config.toml
n_layer = 8
beta2 = 0.99
lr_head = 0.00476
decay_shape = "linear"
Each number is 128 + 32 x the weight over its row's rms, rounded and kept within 0 to 255. Layers, rows and columns count from 0. Numbers have three digits each. The size before them is the row's rms in percent of the matrix's.

# q: layer 2 attention query, 256x512, rms 0.0501, rows 73-97, columns 0-127
# k: layer 2 attention key, 256x512, rms 0.0492, rows 73-96, columns 0-127
q73 083:198133114138156131127119103127191190154162123180097114149079126162147142175152103130138071120168191133179156120122115139131162069102119063099191122108141151166145111176173142084097148067113139153150113072143133117111117096110139120131192089151194089155098139164091152143074132110081130140094157084057126150126097175128175046057150073137188118137160191131096080102096161115110089106164
k73 067:111143135132103114078110175108149136152135184079104171146142142171136135157151178096161130147142153090109141185123183141128150138187143143094130100107081176127147100175097105161173124136141117191119094123104173093098024097105142110121165068076147147091074114076115134110090152150166111184115119147147107129144132135162096163127135118143110124117158148165148139150135087165107217063124
q74 087:139132119137159097104138117108170114140075162135151142177191100043086053107152095188123136121151102131097075163106138152136177142216167162179107144110127077122165077122072070146150154147090174126079121137100121188123166123127160166096104157075125113100142123155137109148098115130096155166196107091136103131104131088147114121091143145125142103135129166138080131113133115151136109112069
k74 082:140109115174120212139141100157156031102129113145104061121172133106113092122140060213113104120138117135096103102106136135079144147159121096135213113130116135131114178109091150102108122146134089139085117171112085155131133176142132058167094088177110142095110122145104127108150146129101144127141121139118115181121155090101109088108099132087109149077150090119155125157112089111157064188144
q75 084:105185135101143110178072143101164129155188165135078120138133119100134126208126137141113146165173154130091138181149170121158223143132130065145132101157167047169091156119136153102150149142132094134139090124145176081120122097111127111109188091166187126097123141145088186170087132140122114152089123113150140117133172126153145110128071024087137169134124129130167090180156127127156151111083
k75 085:102142106176139140111107171169161080151115149080125191086150084109105140159127140103134165107126149145052046167159162176153118122125075150076121109147181156125095192101089086180109111137147126131133126144132120110136101123123138140101145089075115118147125115126145118187149212107153131177136136192153103107128160138132198079155101128130119178177144155108157094108088108119072195078139
q76 075:082143156087144137128176126117090097141089098092126172133135145074075094134128098131152135131066094131102044133104135093118147127143111165168086142165115109079164126103061131159126127174139123135070146172099058158100099143149149119107097110100113119093161154080158105094157147132159124113194121156141126133112136089128129212093039107113108174080114210144130167140113172141186165135072
k76 123:114068109142151183151112113157110108160114119180174085146129142073151104131132055151062117121141096156125107127145098096097137094123137108180157158110109094172114184099107170079132092083124141104160083096124144137127080141143122124169075112168109141134148124168135090117133080141132110078134163191149094162083118139118117122130124129160138109122124098145098130090116158073107058221143
q77 088:120062108163158178091161151167135142204121115125131144117127176121135119107072097187104142096121101179137131158103058079142161103047107067117117139167182155071130141122121078136152172115138173137072104147065084184114117115102101121141095127162117192139127159168132114118156159202143116052086089193092134124120138161122131088179127137132145122111082122115129062133166100111127163153178
k77 090:115112092076141120123117078193095141111113178094158131185150140105113179117168109160142196109137147193128151136136080121185177155124133126156166138117126117173140103142081071103116176088125140123113125150092156167151147144089094232149122103123096081137109129117116078141138158098130142152161083141156112119146180180096078115146102099126164093132125092088095102131182123144160119170148
q78 091:132081087167157089126135144192083102090112099168143125103122123101120126111128132103148169156108162172096068120141154192137109058099210121091075165094071155114110113115127086142109148138118180132122144077169092175129095125124098148202058176117160131110169165198123138122117156134146133147133095057102109174107148204126139132093154105164206127118138091190096151109106133162126126108131
k78 089:166114144129094074100078112098110160124134101104172114062137121100193151101164120079163167047086185082150064177175116103142175148187131106144118149103104149106144185115143193179136087080132121124108133072155124118118170154144108087180084185158110144085094121103196117089079181144146085164113156135154075081115103128154124127064153160091129107188126180087112124168102125152093087129141
q79 088:129127055163100125166124129093186140125051143154096205105096171096140116108115082154107088138137135225141117126146113082182099144091145075139172099147088123082068137144154171136150131118115049118067099047130154132131111119140058079168139206111131111087171104107173131174161092143087132097141106151125180100117071091150165174211142156124146125160074076064179103091168152070104098146149
k79 092:110144099108126172203185073101123118152139123070134080122148125190083170096135120126098118097144113185184101160170088166111110133118101132098139187148184070113140040085137104168126174150194122072138145159156157144084169165127132091096080117088121125145083118123192123188157132081102118108168129094146090142123182133119122152200177089084189123129171063065131142117143113121154167120146
q80 095:130086098096166168137163162152123123137146135162102079126123137124152110133144131161138098167083181068157117091125161139109072125101123149078085107121091190111127083135115189153098081180102128125114130079137150145164154131159088125148136128061123070220104166159177114123137125077102089176138186175116202137103155166102092130128143073092130134124102128108120109112138102209150150137159
k80 087:152207081119134161079180162135145074117124120110108151139211117079111086126147154141178120164105210110148122091162161159172161127181137094143110109114141152068104129123172165134160105138118169148111119085155071078112086128191124095084129084135044166105056154097107122125104137140162142165091182136102165181134102053140082161075109160144154074120135129127214124126153097124154109053183
q81 093:185105070156085129120116119113129143143109044103044119179108087100127086102138146174110152104122153156085155202180115101095183153147136074058133136109130052095157127076086108123169066060118124098065119090080138115106116091104058113128131120121135206125192134131182154157094105128142102108096157127073152128124139137136163138109111103114080092141122111147089155118125160126137116117097
k81 092:158154134137089168177074136167075185171082106072147129137106083155130126141175105168134104148086134154161043085086105088191100138126128132131087116124167135142128091074098080082141137155128112105077155112088146151155202183109130110091100148113146113178179139117174158173155141089119143130132142146113140124122130090121175061170109112159162153161121145072193155100095093127168153125163
q82 094:143143136114129123081100124124135100158137091126169135169134095105182190149114156145141133069144106155166117130151162161109119104147052139228118121126209170129150117114119144090150140174135092098130101129119124174134199174124152111107165089141134136128113142102153108115072134146144113197109156090112150131123133188084111151128109067128145166120077140094203119102134108184154090131142
k82 091:202189178161153098184111135086183148109101149149115102152107222105111095154165128178121091171170116104121136103110116145137113142129062105168126165136098121161134127117108176166155195063034093122139147104052106206129095090110110191146155086144111134124079124085114153105076115152107175146090083106104113128139163028074118131111140106127168152122137154156068135125091156157093179125158
q83 168:153110103143097105138088141124176172112171162144120105103086147172142131210093159078192105145135194150128151170143102147193178121112121061103156065149129160119112167124171118143167134118099093179084092136111145100102145110054113114137188101158176123069144118156147162133117150119126156142085125078100146121176108142117080098077122069079139149159105149162139063165108166125078128058179
k83 048:083105137063143106099167120100107107149095099126103119107138153092165117094121122213108138139169102106129160092127137153045093100107159161119152151082109138146093086125087122100125087173093137097195118101136141120164111139154100094128130142082110157162152175133160137094194091127087090105110198122107140193143069098122151152151153100177093131073138113182109162105108115132154132108101
q84 101:092141135169131108129157077166092111157140128142086092156098154122150139151142181181141149093138149100120136071100182113073156080107155206130125130138172128136112104091082169094093110169120142092084162159114132237186104152235118090090102182101131134120049108166112146148062123122159096226096094108131183131132133136076088124103159094155147094143138179114137099073086099170131171148165
k84 089:164125109114104095095155109140177134093083132144192098110143169101054071132095106137136093106148177111089122120092125155167113091162102094105138124092121153079144110118140090138196086024126199125075138087142127100121087125087128099139102130187168120133147110155103149127131158132062139121080117151123160152101167070134146075141109086097139156119070165124110133148103135163138127098134
q85 094:083137152127134165116150135137091142131174160150154120111117113134124073171156163128118176161167181095116083125042127108115153137111091158136149087127180143107136135131117109125135127187123122113098135128124192118096121124181132156132123067119126099110079118114131134188086148129081122189091139074119215069107116198110107161123093151105142083125138167163086081131122145209126214143120
k85 083:116108152042097148142122183156095092090129094126155115177127092134137155088136179172154106164103101132133145127115124149104137141172219148062161102111076085175097113061048105119097089088097173167112120071126082123137089139115060160109111138119063152123160144108111164131172136096150123134180082160097163099116117103077209091135121115135092123169150193125195142161090181102203169070139
q86 095:040166138075161154177126147136134151148085122104103125109177121112089098114120149113115135131085097142166098107163172100175104133096128171104078148136084173080091117144112093170082177172135064145150108154088175149204053124112205111152089149163155106144177144093146108130196115118147123149172098134153149161115137147148110131108130211104142167110111142121167103138145161067134121128096
k86 096:150106080128056200044110147147072102024108093137175162114111134143133137112073087126174063171116152177092067135189087177055138120168098134095163090136172105105101131119125122141125116161160190186125136110126146132037113143097066107112141143131129177118157115172127050173143101140210119083144134130121157134176153105129079145142136127144109082208163119117074122161091132129166163116094
q87 084:137192136107194091093139143145113114120131110123060117138126136097119129130131149072118108171079151140106116131150122121140185072138139095104092088127079138136121146105175139050182168076172179128095128108149166127143157143111114071119134043161113152139204123116086129135111122117147088113108138143112132168160101175149150150185101054086134113089140110100170079125062080108112107139203
k87 108:109155111095152099119183103119112100159135137153088144159139160120113180124152109144058140150082123174123110067094138148118102087107162094180113143090163147183123131183111173143148123101150154086143127158144117108148157165109119151118077141133148131146133183127145120127124124135098071079128166118160100119053142090120123156131145126140148100118127135112119188115170143131108056227091
q88 089:100089132140140155110173167089135150124170177136162116147145158119083080102103144108127099141144173169106155178111137119147079137126156164060136137149079140062066179109145133154056111085141102080105092129135126073173181154062079112180089081173160076128194169174180097137139133083080089116126164130193060151123136183137104142089139119104137115164112109173131157163143149147190087152093
k88 094:076092089115145153143110128065127110159061092116156113102158112095152182115128056084102163129121098173108128157167126138138089166064078106131111154107109092157127132096130085086121088171118200085161116178190139137113141159173133144172121133167138145107135151097120150184146138098186071074181164137141055133098104151103119125142118110175141075120177149147188158130103150102114147158173
q89 093:096135109107136119092117114075156103175193127167134145105092150086106222115101072094133104148154121149171106160146140189101061104128170124162127108126137177133158086156064142113108112125084102096116173132089148101117147101159104109147082172102132093105131162143127161138120171068132068133085164062121097138149135124120091154077155090090128135148131133138167129113160116102125163134098
k89 087:139103099161132136097096128117156172141078089124132177066156144165117158139117150102161123084169113069142089154109125100160160125159194142181145119136140125196161111044128118152161176169195090155121088138123101160126174090144144087147170184101171096087122084125161183154118125112071116186127102041101224138134121132167127093115176156090135142122109148207173142109129080128085120086140
q90 091:129109075168046126142135139121146106101126102132142128100163105142174096064147192124125104108103093116113166112152125130107142148098102076091110152157116114147090139169160145146144106087158110173162118106149161121162105121148120030211141144141089138145173132174143133108191113147141137080145127140129115170108065103144141117116155161093104096152116074121108153157144131083114095128146
k90 092:105095086149087127129127143134097124165202127064181160116171116136141136121103158149155148139165093131116172149132110108129064115108100124121177131144138144117104109139143121072157116212133092084124127129163145113149169138154172129087097159092183082087136176069193145150167120124076087149130127081128139071156117167128165174132180124139123126096068089147136144107158141149144121131123
q91 090:101178139101155124119156142153132153125087120092068145138127104117125152146162167086125117053108128103131071179213154102156141155191161101192134186133150176120147172141072122129100099097136052101092138138084153004176227123077130173088153120119176116154183142033145091108140113069092149116113160098203119129106098097129122188150074091098105179132100123092163160130184161107151119111041
k91 089:132137097136101142127085136174148000131109183144099135127124163097176102156154105118131127062108082115116054136180179130117187138172133070162126099130112123176118097109112099180081083105142095168130141139111124173057082144141146102091102115141105185136106087114125086126147143133194130092121133109117154144140094027117162139098126119159065104117096153148185105172104099125098075067137
q92 092:093066145150181104133159137151108099121151149133178126141117113170166137100135107123114121182087163160165138158130147186147078122084159094061121113130052122112078154114090137115134171158157132078090122124195101104111184135136156052108077089107086131170220124120105102133128120103109057167169156097093122159112151144124153140196178141086092167118138161140129061142128110113134158147100
k92 092:118142058151118117190140084071137121137098088168094120131170155150109157135108087128125133093118076125106093099090141167131139119100169136168085129136146133168080150116120135072078159148145142085162137123157131131155174140125082184099164158175158139182139161142131123137122144118117068123121154115180064140127105145165113133116138147134176125138187108157111161105179103081133090146134
q93 091:096151089075142182132107138138141114068109082170143199106155095126104091095156160100133137155103086129136152126128130095181078135176122137164148158157111118108144155102169132145064137115128117172155160160092176035150146129130158199124086095118111118175172125108160079119129177125127121107186112121198070148117135097130082132190103144150119187177082072062080190138179122079153080128082
k93 089:144145118091066116100100136141146103133157129129144113101123152132180111141087166130159127170165097136115100123178114108124127146153148126119173107152072105136125062126171144150120161151105148145109114116149135121057070090156135085142152168170141129077150119097119220090074181108167102148130161087040185094162094061108102108081159139117125103127129126185129115171128104094086144090121
q94 095:119120155126180161122113119096065090099091152144064102133128103177125105083116140125138119181156194127111080101123167105060143121142117211116134130143178143111074108067074103109118121212142144127151172100139081127112111119178121210109129131138089105134102046105158123115139108111113120141144134147120093118122093150150134133160151190134094162091136116078108128099147085213071148128114
k94 092:144115128149090119135111060129118130118111100113184136104126173132160107102163120112133109129121114132112168123102087150070090061184132131078109145121108084128129148163122158078111061108101124136186153116152115144139138152154117125127069155119094160170105119187058132100143135120127147095144135200146135117099075124124128108146120132140132150110170142131227161156156137144125082137084
q95 094:157167075124108079133175146165098109098115150171079127143116121153162167137114192150128083096123142182152091092175130101118163108144121102158147144112146122209137126105121148095146072105113139130114102095140123126099170114102059140167148157162167079100094114148129175120149097162124160102058118136101177066114094110090170104131117146138137128160114137169149132194150129119216155074132
k95 094:077097123126088205106152098159122116099100077128186113114146120129146173122145116121112107072125118120152081193160164144093134102162160099112118184112110131128141141116171133152057064141147140124167139131147110085115122132145196073112104138142085170116110140131163091139098084071113137140148146207198117169107109096152132094133101160193104147131097208069181135144145146129099149103133
q96 106:158142124115049167109067157124168141145135129126107165061151105178111123162111155065174163130122178102098091139174149152159130189148108165129158089211113174081126177121139096133169140159067055153103075124067114116090198113102120091103156153153168093119123098054155128097099194141149147131084113055102141071201131109149098109108146166076127193163120162125165094135101102154134154088140
k96 084:097123099138150111128199123084102151175129086130099174114125181110133182097109139115151158120107113103165168112150185186075104070129155167109126158125108124101108059157084132135153098157134163098161139195100096161119132114206156100167145122072104111162141145108133102131191103091130112138118135114073133114132138158104201183134158081172131095169141108178163176100136156129094158070070
q97 075:113128116111168194099130077106099136124128149102131135147153067142109097133113151097153126072178157130133134105099148124098110107074197148163139148067129157175187096167130174187146126058141131129155114080184118118138100145175161183142101144090139098086106107157100182137076101147132059125088115125101154141077112113119179109128130131188185095094159120149141076081089171091105148098159